{"n_layer": 8, "d_model": 384, "n_head": 3, "n_kv_head": 3, "head_dim": 128, "d_mlp": 512, "vocab_size": 2421, "activation": "swiglu", "norm": "rmsnorm", "norm_place": "pre", "norm_eps": 1e-05, "positions": "rope", "rope_base": 8250.0, "rope_fraction": 1.0, "qk_norm": false, "attn_scale": 0.0884, "bias": "none", "tie_embeddings": false, "parallel_block": false, "init": "normal", "init_std_qkv": 0.0213, "init_std_o": 0.0, "init_std_up": 0.0213, "init_std_down": 0.0, "init_mimetic": 0.5, "optimizer": "soap_variant", "lr": 0.0036, "beta1": 0.95, "beta2": 0.99, "weight_decay": 0.0, "lr_head": 0.00567, "grad_clip": 1.0, "warmup_steps": 200, "schedule": "wsd", "decay_fraction": 0.426, "decay_shape": "linear", "final_lr_fraction": 0.05, "batch_tokens": 131072, "seq_len": 1024, "doc_mask": true, "train_tokens": 606700000, "steps": 4629, "dataset": "wikipedia_en"}
Each number is 200 + 30 x the weight over its row's rms, rounded and kept within 0 to 999. Layers, rows and columns count from 0. The size before them is the row's rms in percent of the matrix's.

# down: layer 4 MLP down (transposed), 512x384, rms 0.168, rows 379-413, columns 320-383
# gate: layer 4 MLP gate, 512x384, rms 0.169, rows 380-414, columns 320-383
# up: layer 4 MLP up, 512x384, rms 0.18, rows 380-414, columns 320-383
down379,104,245,230,233,176,246,212,178,225,178,136,198,214,168,220,226,167,183,257,224,256,192,218,185,130,198,207,191,164,178,226,212,199,209,216,214,193,193,208,163,218,157,200,260,168,179,189,251,180,194,239,235,207,216,240,120,173,167,209,252,234,180,174,263,225
gate380,092,198,225,225,243,193,211,190,191,232,229,176,229,214,172,190,213,167,204,156,181,202,160,206,205,256,198,222,199,168,169,192,208,203,173,152,196,198,172,174,233,171,216,157,302,237,211,241,192,198,161,231,157,211,247,230,212,216,163,204,248,200,219,182,158
up380,098,199,197,188,160,157,196,191,198,228,209,211,193,200,210,237,188,160,144,210,176,188,198,191,187,190,153,230,235,192,195,189,168,186,222,201,248,223,215,215,171,284,157,192,233,254,216,216,197,220,230,158,184,211,209,229,194,240,252,151,211,234,166,193,225
down380,102,181,196,194,260,202,253,247,260,233,170,187,203,150,244,200,231,188,160,219,175,181,168,302,182,196,199,172,231,202,186,181,216,171,168,166,142,181,190,210,202,221,215,142,244,175,181,195,232,226,238,224,145,195,217,198,181,181,178,247,226,219,220,172,209
gate381,094,212,237,222,205,169,190,175,231,153,190,195,258,200,209,228,184,189,187,203,160,223,170,209,262,207,207,232,193,213,188,199,209,206,229,194,186,204,255,212,229,199,200,215,151,175,203,142,182,226,245,208,206,189,232,234,135,190,142,182,221,193,218,214,132
up381,100,178,242,251,200,222,209,170,104,214,209,221,185,193,245,189,202,169,201,196,197,195,242,222,198,203,191,214,174,203,208,154,177,205,187,154,156,190,186,141,215,219,205,232,242,185,223,173,195,242,168,189,224,204,194,232,198,231,243,185,223,191,159,208,186
down381,093,208,217,242,145,147,226,228,202,197,146,196,180,158,209,194,202,177,206,236,170,141,212,192,222,187,208,167,279,208,157,179,184,235,196,105,207,194,250,180,236,269,168,188,236,232,159,156,208,158,198,174,210,189,189,168,211,235,204,156,217,160,223,237,200
gate382,103,204,197,176,147,189,213,167,173,238,190,178,191,195,236,273,212,171,241,189,172,159,150,228,172,211,222,234,194,217,198,232,219,217,238,206,206,225,213,196,199,201,200,174,184,187,147,255,184,221,201,216,203,197,216,198,224,164,209,169,223,195,212,205,226
up382,104,198,154,185,238,208,237,145,177,189,172,222,191,196,187,200,183,140,213,197,185,187,166,161,242,203,227,178,196,192,253,219,197,301,208,201,179,150,237,192,205,186,203,167,161,174,166,213,189,157,198,237,225,149,176,155,203,233,205,213,148,228,226,193,201
down382,101,207,224,285,190,205,217,185,254,158,158,234,210,184,284,204,195,173,182,195,224,215,136,225,255,142,234,244,253,213,199,239,233,197,141,199,191,187,238,229,219,188,179,234,217,154,226,172,228,150,202,166,202,230,182,154,249,236,173,190,174,221,175,217,231
gate383,100,187,199,218,231,197,185,184,183,168,204,215,235,216,157,139,203,181,211,200,190,222,218,197,190,197,167,227,217,173,234,249,199,149,200,205,210,176,210,202,207,199,165,193,213,212,231,239,121,164,173,125,210,202,197,192,236,204,206,189,186,193,179,207,226
up383,102,233,211,273,249,223,213,226,242,165,208,148,210,209,149,157,210,202,201,117,223,200,163,191,240,162,189,197,216,157,246,214,193,161,193,186,259,185,210,258,215,159,236,183,220,199,153,201,173,188,167,196,192,234,203,167,168,218,253,188,181,195,226,248,182
down383,092,202,216,183,209,244,156,180,164,190,228,139,193,190,220,206,167,201,209,227,204,183,207,226,229,211,201,176,180,175,217,180,216,186,225,201,204,187,204,200,180,185,203,239,252,219,215,218,174,235,250,236,199,179,196,160,222,228,183,141,235,173,251,203,233
gate384,103,120,207,137,218,150,255,226,168,208,189,219,268,202,253,160,147,234,167,206,215,210,214,216,167,214,225,210,223,187,228,198,164,213,173,218,240,209,233,217,214,196,213,248,226,224,197,177,198,171,209,174,173,161,194,205,259,235,190,220,187,205,197,197,220
up384,100,246,222,158,182,201,212,226,167,220,218,161,215,201,185,194,189,169,175,216,193,246,187,212,212,227,255,187,243,231,153,194,210,167,197,222,202,204,172,154,210,144,206,172,238,221,174,215,144,170,216,156,189,215,205,221,221,230,265,258,256,150,168,213,169
down384,098,179,153,257,216,234,247,195,157,207,216,190,209,270,209,197,142,183,206,219,164,209,191,182,203,148,207,173,182,238,197,176,186,208,256,201,277,176,230,185,175,224,174,198,157,214,158,249,181,173,214,242,161,201,204,193,227,204,235,202,219,190,160,174,180
gate385,099,180,219,190,214,192,219,129,214,267,193,142,189,238,253,223,217,240,167,201,269,245,200,217,235,201,190,230,207,171,195,239,182,173,207,198,208,154,207,175,160,216,269,220,106,194,207,200,187,200,171,182,270,234,175,234,152,177,205,229,233,189,175,170,199
up385,101,254,245,232,165,209,204,184,186,182,191,182,191,189,180,215,179,211,193,170,237,198,178,197,182,214,183,155,191,189,206,245,205,185,229,240,182,212,156,210,193,162,230,220,207,169,170,231,211,200,220,249,224,138,175,237,195,199,205,193,226,170,233,226,217
down385,102,234,218,221,215,231,206,243,218,172,198,249,235,252,245,218,212,162,173,216,210,196,162,222,246,184,206,223,241,159,208,171,182,186,219,162,178,156,183,258,224,170,200,229,191,208,220,159,195,193,200,216,196,163,217,166,217,221,202,199,181,178,171,197,167
gate386,088,200,207,203,242,229,172,184,200,149,238,162,207,173,185,173,178,220,194,186,244,241,190,212,223,157,202,205,132,200,204,216,212,155,210,173,162,215,223,177,240,242,152,204,179,216,173,220,190,200,166,230,198,234,174,234,213,234,172,246,218,151,168,215,173
up386,094,147,193,228,182,217,187,224,150,124,182,224,203,202,187,224,227,235,196,197,264,207,162,173,183,203,211,195,217,184,265,221,208,241,225,200,194,228,185,178,169,226,253,184,210,235,236,182,167,213,216,190,191,259,177,230,205,167,225,213,203,255,133,243,207
down386,101,239,200,180,185,160,232,177,215,261,170,165,184,214,238,154,238,183,180,138,236,190,199,191,171,268,165,190,165,193,173,176,210,162,217,222,249,189,254,130,235,152,174,177,192,169,174,228,176,209,177,253,237,195,229,221,196,226,196,109,189,162,257,171,168
gate387,097,223,192,213,195,169,142,223,271,180,223,254,235,164,206,189,203,229,261,169,185,175,208,219,214,173,196,229,225,271,224,217,186,218,213,125,179,276,225,202,265,190,195,230,169,149,218,190,223,210,250,211,201,180,240,207,203,246,183,226,223,162,216,240,221
up387,098,220,169,195,176,215,228,152,187,235,214,176,204,202,246,173,251,187,214,189,226,169,247,190,129,234,174,236,227,169,202,240,200,201,200,205,178,172,199,156,178,200,212,189,237,228,221,216,197,210,195,142,157,227,176,156,168,236,128,237,191,164,236,221,236
down387,100,224,173,205,172,295,193,220,239,230,234,229,186,167,192,218,189,169,241,180,272,207,251,222,258,211,191,193,171,223,197,170,183,243,213,216,154,229,171,251,207,136,190,190,222,194,248,189,143,197,181,248,198,197,217,179,146,219,177,236,124,167,262,167,173
gate388,101,186,152,213,150,159,191,186,162,167,251,263,207,185,214,198,183,250,170,236,221,273,122,207,204,235,175,174,240,142,235,188,198,201,188,216,154,266,184,216,167,218,233,246,98,235,189,170,193,214,236,171,194,180,190,237,165,235,229,213,238,167,179,181,189
up388,098,232,214,165,203,238,225,215,173,218,160,174,151,179,242,258,233,179,186,152,195,198,214,179,207,213,206,210,229,209,189,175,213,200,206,206,184,197,210,259,188,204,184,221,260,181,181,234,178,184,207,152,212,201,206,187,203,219,194,248,211,227,140,199,197
down388,101,194,278,201,221,252,194,259,201,237,157,206,192,180,181,194,256,192,227,213,153,220,171,195,209,339,239,175,159,157,220,218,188,215,212,196,208,187,196,220,184,160,185,161,229,189,240,235,192,163,234,168,202,164,204,177,177,214,210,180,187,149,224,232,163
gate389,101,174,176,224,211,242,154,250,182,232,179,188,220,198,169,233,189,142,232,177,201,217,240,209,161,165,180,199,229,205,214,249,218,206,240,273,234,189,177,181,155,157,231,176,191,187,189,225,195,223,247,244,212,180,223,184,214,158,194,173,238,202,194,197,134
up389,097,205,277,176,202,190,209,212,163,219,185,221,205,208,207,221,211,166,182,231,177,213,142,217,162,224,198,171,237,164,230,233,262,198,178,203,189,158,190,262,164,263,206,225,216,245,193,180,171,213,186,230,163,150,196,212,168,206,212,183,191,223,147,174,203
down389,097,206,177,201,193,179,204,209,175,233,182,223,150,149,205,188,175,186,249,222,228,248,207,224,223,160,157,177,190,175,182,197,266,228,203,209,165,191,273,211,228,246,215,213,194,211,239,273,174,225,179,217,190,228,256,258,150,198,155,177,182,177,197,296,194
gate390,101,162,217,212,127,191,226,189,180,203,201,177,232,232,195,177,164,213,180,222,196,223,191,235,221,228,233,214,219,203,229,193,185,224,242,237,206,183,208,219,182,184,245,259,182,147,170,208,235,191,179,170,194,203,167,186,172,217,189,168,183,207,152,200,191
up390,095,192,150,218,212,172,202,220,142,200,155,172,165,226,245,223,163,200,217,198,196,211,196,212,192,223,222,232,176,277,173,132,179,127,223,175,196,219,220,228,192,178,176,267,215,233,178,220,154,221,215,168,199,162,205,195,203,182,210,196,200,207,203,252,240
down390,087,182,223,220,195,232,233,242,216,175,206,176,166,234,164,166,177,248,192,187,199,137,225,186,138,181,188,168,181,163,145,148,177,206,206,189,182,202,159,233,173,213,206,188,174,222,199,163,197,244,224,170,217,232,175,153,223,207,193,184,177,196,225,225,205
gate391,099,139,181,210,175,153,202,211,150,213,231,160,211,241,162,222,148,183,199,204,193,223,218,179,217,185,219,188,183,245,152,189,136,156,188,209,194,188,230,189,156,165,225,222,211,154,175,226,189,248,195,219,218,172,172,207,189,190,234,210,178,197,233,239,261
up391,099,217,162,214,232,198,185,227,233,208,204,210,205,136,205,185,200,171,252,159,207,206,191,176,201,202,196,216,105,194,208,227,253,204,227,150,172,193,150,216,233,178,192,216,202,220,228,166,205,166,190,216,151,231,147,262,204,184,139,210,171,127,217,234,233
down391,096,252,176,191,194,252,264,153,220,197,192,151,245,205,207,179,201,182,215,153,146,193,259,173,210,158,212,207,222,203,144,202,221,216,156,241,248,189,205,193,235,255,192,187,172,168,193,237,179,251,88,190,155,178,150,245,222,156,253,252,199,113,214,191,211
gate392,101,242,151,199,207,186,235,156,220,173,165,184,225,201,235,199,187,165,250,233,188,211,250,185,224,211,188,190,243,207,144,187,201,124,190,139,225,206,173,208,194,186,219,208,207,202,211,206,218,204,218,165,213,190,184,251,196,208,205,239,193,207,181,186,154
up392,097,188,230,205,187,200,174,218,260,176,214,181,201,226,195,197,221,258,207,221,199,166,211,252,230,190,231,248,193,238,215,195,212,202,219,223,182,194,177,229,228,199,236,242,193,194,215,179,263,197,185,153,187,221,169,143,158,208,211,191,227,233,221,250,198
down392,101,181,143,245,260,183,157,206,214,140,213,187,216,200,218,190,192,224,217,258,135,190,207,149,175,119,238,201,183,251,188,212,136,211,222,214,220,171,132,246,218,211,231,201,196,227,192,208,164,184,224,172,164,206,198,163,225,211,152,239,212,161,189,211,199
gate393,088,199,209,167,230,239,267,198,198,175,198,156,226,235,228,168,170,240,185,216,149,228,172,199,226,161,215,216,262,224,230,187,169,236,187,171,203,202,256,233,206,205,203,210,184,196,222,174,143,198,211,144,162,180,214,180,188,215,196,271,202,198,221,233,208
up393,096,213,199,208,219,198,236,196,190,234,212,173,192,231,186,185,183,236,166,212,211,165,200,180,219,190,199,224,234,213,205,168,204,201,178,223,135,213,164,232,213,207,184,234,168,259,197,199,245,172,205,199,197,218,211,199,128,228,123,233,245,216,216,190,184
down393,092,185,226,225,197,212,179,242,211,230,216,197,148,227,181,181,162,199,166,183,237,215,196,231,240,116,192,214,152,156,193,227,136,205,214,206,171,167,153,244,170,235,201,170,198,202,170,223,214,174,189,180,192,215,198,206,222,194,199,230,179,168,230,174,197
gate394,099,183,234,188,162,139,157,197,226,212,229,176,189,193,240,210,187,211,201,238,163,283,191,210,248,166,226,202,150,220,214,188,229,206,189,207,161,179,174,133,217,233,190,197,182,233,182,144,196,217,216,222,159,201,244,189,194,180,237,223,177,202,192,244,201
up394,104,183,169,176,237,181,197,274,182,151,219,211,235,166,184,192,208,176,166,215,194,205,199,170,186,213,210,155,191,238,173,151,203,200,172,189,228,212,214,146,178,220,178,169,157,269,195,211,185,189,177,187,202,134,166,190,193,213,163,213,210,174,269,216,214
down394,104,220,175,212,206,216,171,220,201,198,144,186,221,163,196,239,198,186,113,199,193,234,224,186,214,209,162,196,186,226,205,170,174,204,193,210,233,222,209,184,154,245,175,223,133,211,248,237,156,200,206,129,215,204,186,249,175,200,257,202,208,217,191,192,186
gate395,104,206,228,227,215,192,225,235,221,181,178,197,198,158,145,229,215,195,193,176,167,203,166,225,187,209,208,252,268,198,238,225,206,215,175,236,145,261,248,168,245,218,206,185,182,256,201,215,199,176,193,188,204,169,205,164,229,148,151,222,232,177,219,228,139
up395,107,202,205,228,174,201,171,214,146,176,209,182,224,183,220,186,193,173,174,179,145,245,211,196,207,185,161,250,218,221,224,226,163,193,229,186,158,189,197,165,214,250,207,195,239,172,254,220,207,209,233,219,190,153,182,196,178,199,176,197,235,218,200,257,217
down395,106,215,190,197,209,227,214,238,149,182,206,143,182,226,180,260,227,221,226,282,194,212,150,209,193,205,166,141,197,224,263,216,190,220,163,165,179,233,152,212,199,217,214,236,234,249,193,270,214,191,164,203,182,179,178,233,246,178,187,198,201,251,139,201,250
gate396,100,225,211,220,261,231,207,185,181,258,198,188,255,170,176,200,186,170,191,242,180,279,246,283,200,210,147,207,220,249,211,201,230,156,260,190,222,213,182,225,222,194,109,263,190,212,196,157,162,173,187,248,249,201,232,207,194,169,142,176,239,167,224,203,191
up396,104,228,178,163,221,131,211,160,243,170,190,177,160,191,208,178,220,239,253,255,238,200,242,160,211,258,190,272,184,150,177,158,201,232,206,226,195,230,190,227,151,190,173,184,209,235,215,179,244,166,267,214,195,201,182,231,143,249,214,217,206,176,229,203,181
down396,106,215,184,223,225,207,183,222,225,262,195,210,245,223,192,185,197,218,196,240,202,142,210,213,237,258,184,186,213,206,194,170,220,218,163,218,182,166,167,216,175,199,188,224,187,259,170,218,192,264,207,174,231,200,203,223,231,177,212,223,185,173,180,231,270
gate397,097,236,204,182,191,204,140,142,166,215,239,213,161,188,256,160,200,210,238,204,209,229,206,188,169,223,213,247,224,228,205,200,240,189,210,214,177,213,136,194,239,230,252,198,242,223,207,195,184,154,211,240,264,143,193,179,242,182,241,187,175,196,114,210,117
up397,099,198,179,183,191,238,214,211,265,150,171,221,181,260,183,246,212,226,225,206,150,230,181,209,165,231,239,165,201,214,199,171,194,184,226,258,216,155,173,207,193,182,198,186,144,203,200,236,189,209,149,179,209,160,191,153,217,195,212,175,212,246,215,206,220
down397,101,209,210,229,171,153,163,215,241,208,197,256,232,221,210,231,178,215,186,191,178,184,185,167,165,279,151,176,187,172,192,210,264,194,206,224,216,153,212,225,297,197,177,232,215,203,209,158,201,190,192,174,183,184,198,201,209,184,216,223,147,220,236,181,155
gate398,100,197,257,161,251,199,179,175,267,242,203,223,264,214,161,173,200,188,126,217,244,207,156,207,197,253,213,223,232,153,142,181,239,207,231,172,233,187,229,169,222,184,199,170,159,157,212,179,216,223,201,200,235,198,209,175,253,184,174,206,181,166,186,153,189
up398,096,201,174,183,185,190,136,257,137,238,133,212,213,190,224,149,259,192,212,195,167,211,225,164,198,220,256,214,196,233,187,228,209,186,232,227,274,237,194,209,238,214,151,156,232,188,225,228,230,193,187,251,223,195,226,215,175,216,244,236,137,190,180,212,156
down398,096,193,162,248,227,190,219,198,221,201,193,209,204,191,267,171,212,201,235,238,172,223,189,243,223,250,204,227,193,216,221,193,203,211,145,247,185,228,195,209,179,213,161,169,185,187,193,220,151,153,223,167,126,193,157,173,176,210,194,186,163,176,153,195,228
gate399,100,150,244,166,189,173,190,211,234,234,208,155,178,224,224,235,179,186,192,273,197,240,213,226,174,137,218,154,257,243,210,223,223,197,220,159,191,150,143,212,234,196,213,209,206,245,230,221,211,172,202,177,173,235,166,210,206,148,211,292,188,184,230,170,213
up399,099,239,152,209,160,198,198,219,198,171,243,245,137,175,237,202,206,194,210,207,163,202,179,188,205,212,186,220,197,196,257,195,230,178,222,239,192,207,211,226,211,209,193,205,195,175,183,220,144,295,225,171,196,184,264,238,172,228,203,202,184,192,179,177,186
down399,099,207,208,163,213,227,216,167,131,242,181,199,216,160,158,267,220,184,215,175,226,215,141,199,200,252,217,259,191,185,217,229,236,195,155,198,212,162,216,275,191,155,218,195,214,197,154,223,200,232,174,213,216,226,190,224,269,160,219,178,198,216,191,224,172
gate400,100,213,190,181,239,233,205,182,193,153,161,205,197,185,232,230,208,215,179,249,233,225,183,236,240,196,142,232,209,170,179,204,192,207,167,266,197,178,252,157,202,171,217,194,235,164,179,235,135,209,201,201,181,104,214,185,191,195,185,243,145,172,218,220,143
up400,097,188,199,207,183,158,162,218,163,231,129,186,171,194,167,150,239,181,183,212,160,190,185,209,197,220,176,194,275,185,191,189,213,195,200,201,204,210,229,193,184,161,270,199,192,231,199,189,169,212,212,206,195,203,223,217,180,190,197,222,314,226,204,244,225
down400,100,198,178,229,235,219,241,195,181,212,213,202,137,177,214,184,192,167,213,175,228,255,193,217,205,222,129,150,220,210,185,243,226,198,158,219,193,229,232,230,151,194,193,230,229,225,223,177,220,196,184,203,197,237,159,193,209,207,131,158,211,146,271,190,259
gate401,106,196,198,236,212,213,148,210,201,234,185,185,197,215,243,181,218,178,250,184,230,200,243,182,226,171,179,204,182,162,244,166,167,212,223,167,234,204,227,224,168,201,273,200,154,220,151,245,266,161,171,220,229,158,139,173,222,202,207,127,143,233,156,209,264
up401,105,189,225,210,141,210,258,183,154,216,169,166,232,212,203,223,182,189,214,227,242,173,169,196,184,220,203,206,202,190,228,172,152,199,145,169,212,207,216,187,261,219,267,200,257,211,173,203,216,138,188,202,226,160,183,147,198,146,198,200,156,164,200,241,212
down401,103,170,195,198,212,180,163,138,175,135,205,197,137,187,245,208,175,205,187,209,167,216,178,231,232,190,147,241,204,228,192,189,211,238,171,265,188,199,221,213,168,180,241,185,228,233,208,169,192,213,209,228,173,213,196,169,254,203,260,227,203,241,225,199,154
gate402,099,242,197,189,152,200,195,201,101,217,248,177,212,177,172,196,182,212,214,209,179,242,205,197,252,208,178,228,162,273,194,246,168,157,226,185,198,204,220,218,239,240,140,228,148,153,187,153,203,127,176,166,218,214,208,171,175,217,225,203,221,166,210,174,171
up402,106,224,230,207,150,216,236,164,173,211,191,213,218,165,238,241,193,165,224,227,192,190,175,181,214,234,169,231,175,167,213,199,156,183,205,201,225,167,182,165,254,241,186,199,188,193,141,134,237,174,189,190,235,230,241,220,188,189,227,174,238,177,222,208,267
down402,105,211,219,203,135,222,200,204,178,184,174,181,160,199,127,205,177,221,214,223,221,236,162,176,164,181,142,245,205,164,235,177,205,231,161,265,233,209,162,247,166,198,173,225,255,240,231,156,215,179,189,209,186,159,185,148,229,159,159,180,184,188,160,177,229
gate403,106,230,162,237,224,207,165,222,160,191,230,226,204,175,223,200,220,216,237,169,229,172,191,200,236,208,189,178,263,198,234,273,180,153,263,166,191,200,199,192,201,205,146,220,237,251,216,211,230,159,175,193,242,228,251,218,176,166,144,138,180,180,229,185,210
up403,098,185,196,210,170,144,211,175,218,242,163,217,215,206,197,249,248,214,186,185,199,201,208,142,198,228,139,186,183,137,209,220,189,184,196,192,215,226,174,138,182,218,232,165,229,201,216,248,212,204,175,258,225,196,195,202,217,164,217,229,208,223,209,239,221
down403,105,160,155,219,170,186,119,156,200,230,154,226,205,188,180,222,178,180,188,194,169,229,144,200,187,198,163,217,265,207,164,202,197,211,153,176,217,203,191,246,249,172,193,241,222,239,198,194,243,154,168,218,233,232,205,184,228,176,170,229,191,207,248,198,181
gate404,098,224,221,144,188,165,191,178,142,136,177,205,196,172,203,195,273,115,186,233,206,153,184,239,211,169,192,206,201,245,176,203,142,208,182,196,198,212,209,264,213,223,205,249,192,203,188,160,222,215,213,190,211,218,175,160,192,177,252,174,160,163,200,219,208
up404,098,161,173,179,168,242,202,200,201,207,178,176,154,193,221,187,183,258,228,190,174,218,226,122,176,254,225,209,188,200,172,188,221,224,181,190,208,207,251,190,232,219,280,178,176,256,145,184,156,166,266,210,164,232,201,198,158,222,207,161,217,178,170,206,222
down404,098,196,181,188,241,191,248,228,172,194,222,186,192,132,233,251,161,197,251,149,200,235,159,218,178,262,148,209,191,214,176,187,256,147,162,257,206,192,233,192,169,137,190,222,220,219,229,189,166,175,244,228,207,212,178,198,169,191,266,171,154,244,153,205,201
gate405,103,205,195,196,173,196,177,192,207,138,190,252,256,227,181,200,204,159,230,227,243,276,174,178,179,214,185,194,201,202,176,213,235,141,143,198,204,159,253,227,209,191,222,128,234,190,208,253,201,238,200,182,207,214,187,231,188,193,254,208,209,150,224,193,223
up405,108,169,178,215,220,198,195,159,198,176,160,198,205,241,202,176,167,203,217,201,212,237,188,185,193,214,238,175,187,215,220,215,168,222,122,206,266,255,170,238,188,207,197,177,157,179,196,184,185,187,186,173,218,215,148,139,220,200,198,215,209,188,192,165,171
down405,104,178,204,189,197,201,113,239,210,182,176,198,203,208,189,200,155,203,243,147,223,225,132,179,151,206,189,175,180,203,161,228,258,144,171,166,202,196,207,227,203,197,216,200,262,162,204,186,251,250,202,228,238,223,178,274,201,218,222,207,210,172,216,203,219
gate406,100,194,173,222,201,198,210,197,216,202,189,226,246,175,215,203,188,186,213,240,245,206,163,150,177,167,169,207,229,197,168,252,176,209,174,196,212,196,236,217,205,198,250,228,196,222,187,221,232,184,178,240,187,197,211,194,200,169,251,197,188,240,156,147,213
up406,098,192,207,221,181,233,145,233,263,151,203,239,278,194,170,160,173,226,202,238,208,219,162,196,165,161,179,197,165,202,194,184,212,228,177,190,201,116,178,164,197,260,206,237,216,174,193,213,253,190,243,215,226,237,223,218,209,199,215,159,196,226,212,169,203
down406,104,146,245,171,147,246,182,171,233,194,191,210,192,190,183,177,173,200,211,178,175,232,234,161,241,225,240,217,201,209,224,203,132,210,204,231,226,159,185,189,217,192,229,136,226,179,224,228,219,212,201,213,184,190,219,206,229,144,163,205,201,236,188,202,224
gate407,097,239,238,238,207,157,215,189,224,213,196,228,223,201,171,203,124,185,172,247,208,170,259,237,175,167,198,201,209,206,225,187,216,222,181,195,176,227,206,188,241,226,170,196,216,196,223,212,170,227,220,197,227,166,221,176,260,207,198,238,179,213,164,249,178
up407,097,160,150,185,203,202,163,206,171,172,155,217,198,169,182,192,209,131,181,219,226,177,264,199,220,185,193,217,185,197,168,232,275,185,187,207,148,204,208,223,228,189,203,178,174,163,240,200,195,176,172,169,199,169,231,168,171,221,197,305,169,248,216,228,142
down407,101,235,151,227,226,178,181,200,184,238,247,214,182,154,163,232,192,239,187,254,190,243,196,221,155,140,216,209,176,227,197,192,208,214,245,262,153,202,226,175,234,267,261,189,200,171,198,147,163,222,219,189,188,191,186,215,148,167,197,191,204,161,235,265,218
gate408,099,184,162,208,228,221,198,215,193,180,161,206,239,208,210,230,246,239,222,196,211,206,110,198,184,202,221,156,247,160,185,248,213,214,109,179,176,187,167,190,142,222,243,202,207,243,241,204,212,233,213,233,179,270,151,224,242,201,221,230,158,239,203,210,149
up408,102,189,176,165,228,229,183,221,195,157,196,194,216,206,206,169,267,177,207,170,220,194,236,217,251,248,189,194,210,226,241,163,189,214,135,235,224,201,188,219,205,161,207,213,235,199,164,213,210,192,185,218,157,192,177,194,202,208,259,170,177,268,200,145,210
down408,099,214,224,193,276,181,138,197,212,171,230,202,208,233,180,237,225,191,220,141,179,230,217,160,191,218,183,180,231,204,179,201,230,189,187,168,249,218,199,232,183,163,231,178,240,243,237,212,182,193,140,156,182,178,228,223,212,230,217,250,212,155,190,190,234
gate409,102,202,174,199,176,242,260,187,250,236,165,177,214,232,218,214,230,204,217,149,203,215,214,186,174,220,212,251,269,232,229,213,195,136,179,181,218,259,208,244,178,158,221,211,168,165,218,156,215,261,230,229,211,208,191,201,153,191,184,184,193,233,177,206,173
up409,100,191,205,193,196,178,276,183,166,232,207,250,212,207,220,179,204,187,203,157,198,187,203,219,223,209,199,205,169,191,206,171,216,220,158,242,241,189,176,154,167,177,224,201,183,204,195,173,241,249,182,175,194,220,196,144,207,203,160,198,210,207,185,139,171
down409,098,205,188,238,213,159,250,139,197,208,184,208,182,240,248,214,173,188,192,233,229,198,169,251,242,195,212,178,179,173,201,189,188,220,177,183,208,198,228,182,226,211,211,214,172,192,225,187,139,177,190,210,174,203,236,188,206,218,204,223,243,264,186,175,201
gate410,094,212,185,173,217,256,219,174,215,194,163,126,196,218,180,211,203,217,180,206,167,185,180,198,230,189,214,177,219,205,220,130,240,173,205,209,151,222,147,178,164,187,154,209,203,183,164,221,165,216,277,220,189,223,193,180,188,130,208,180,206,202,200,201,184
up410,099,190,217,240,209,219,214,203,176,153,209,222,207,191,147,209,236,210,203,170,220,240,188,198,223,150,220,166,182,217,204,229,238,252,174,226,226,257,198,172,159,248,227,221,195,170,229,186,227,236,161,231,145,193,205,221,162,168,184,192,211,207,183,202,215
down410,094,256,204,217,195,183,218,218,219,202,192,150,212,209,201,179,194,236,178,181,229,191,138,224,254,178,206,169,208,194,258,193,223,187,193,217,150,238,162,187,245,208,196,263,252,210,205,177,176,152,205,181,203,142,230,206,226,231,185,220,235,158,171,219,130
gate411,096,165,208,194,211,212,244,173,168,258,234,241,222,211,231,184,176,254,230,183,276,160,164,206,257,156,161,208,202,153,183,223,210,203,216,177,195,209,223,158,233,194,233,212,175,211,180,201,200,245,230,199,199,180,179,233,224,157,246,284,246,192,221,166,190
up411,101,223,208,213,240,233,209,184,195,177,205,243,187,256,186,208,194,263,171,211,168,194,224,223,213,213,158,215,180,209,179,210,179,200,168,212,168,171,220,219,227,215,164,140,241,197,165,173,210,136,143,144,165,228,195,221,160,211,232,260,168,189,246,156,236
down411,103,251,208,205,208,228,173,192,212,185,168,199,197,158,202,181,180,208,218,119,156,150,192,202,141,218,181,133,183,217,183,204,211,173,180,157,181,231,156,157,257,189,173,238,211,187,228,184,187,143,240,192,242,193,178,164,175,177,207,164,202,240,201,197,210
gate412,096,191,208,202,285,171,229,212,211,211,239,213,233,179,236,196,268,209,167,234,218,185,217,237,272,199,202,228,262,249,160,206,186,200,208,253,184,242,211,156,203,237,203,166,157,153,163,225,205,212,131,193,181,260,162,215,182,240,211,228,281,196,206,220,303
up412,096,202,194,177,213,174,179,234,214,164,238,210,148,170,181,173,176,168,175,185,235,221,208,188,215,201,221,203,215,182,288,205,176,172,214,181,209,233,222,177,248,220,220,202,156,233,242,161,182,181,229,266,213,198,186,243,143,149,180,232,241,155,222,215,218
down412,096,193,194,184,166,174,166,222,195,225,215,178,187,247,217,221,123,215,223,212,217,225,173,198,172,136,169,206,225,176,193,218,191,201,185,250,218,218,220,235,194,175,223,187,201,177,234,218,227,253,208,237,205,214,192,184,172,213,214,193,231,207,184,203,162
gate413,105,228,167,217,234,177,209,197,198,244,166,204,208,221,199,184,211,168,192,217,233,157,174,224,200,212,217,201,212,231,196,227,143,206,218,205,245,251,214,228,193,181,131,213,229,247,186,182,229,173,208,239,212,227,195,240,192,199,187,199,177,187,220,231,245
up413,099,226,204,247,181,200,144,214,241,179,210,174,165,167,194,148,176,150,225,188,235,213,209,216,212,243,254,177,174,231,207,179,141,230,210,140,226,190,165,169,237,192,197,182,209,183,173,231,207,214,206,233,262,204,136,176,196,220,239,179,225,210,251,204,149
down413,101,199,206,224,222,124,195,210,228,234,190,185,219,171,207,182,157,163,220,132,213,200,159,222,191,294,227,193,216,201,197,141,209,179,276,209,148,213,237,238,204,173,215,144,217,243,262,212,164,182,167,206,180,220,133,180,159,216,236,227,185,232,202,190,204
gate414,097,164,171,159,176,196,221,158,173,216,220,209,239,215,176,163,239,190,205,245,224,212,241,181,154,251,231,181,199,251,215,197,191,192,211,164,181,225,169,205,264,262,281,168,172,206,215,158,168,206,220,156,223,193,205,192,216,216,226,209,199,222,251,188,151
up414,104,183,178,192,171,170,212,157,238,182,274,257,234,195,247,218,214,172,189,251,187,199,226,190,259,205,156,260,263,222,217,227,159,252,240,166,183,211,183,226,258,210,213,210,205,222,197,188,223,221,168,204,182,204,202,204,210,204,249,199,227,228,192,226,235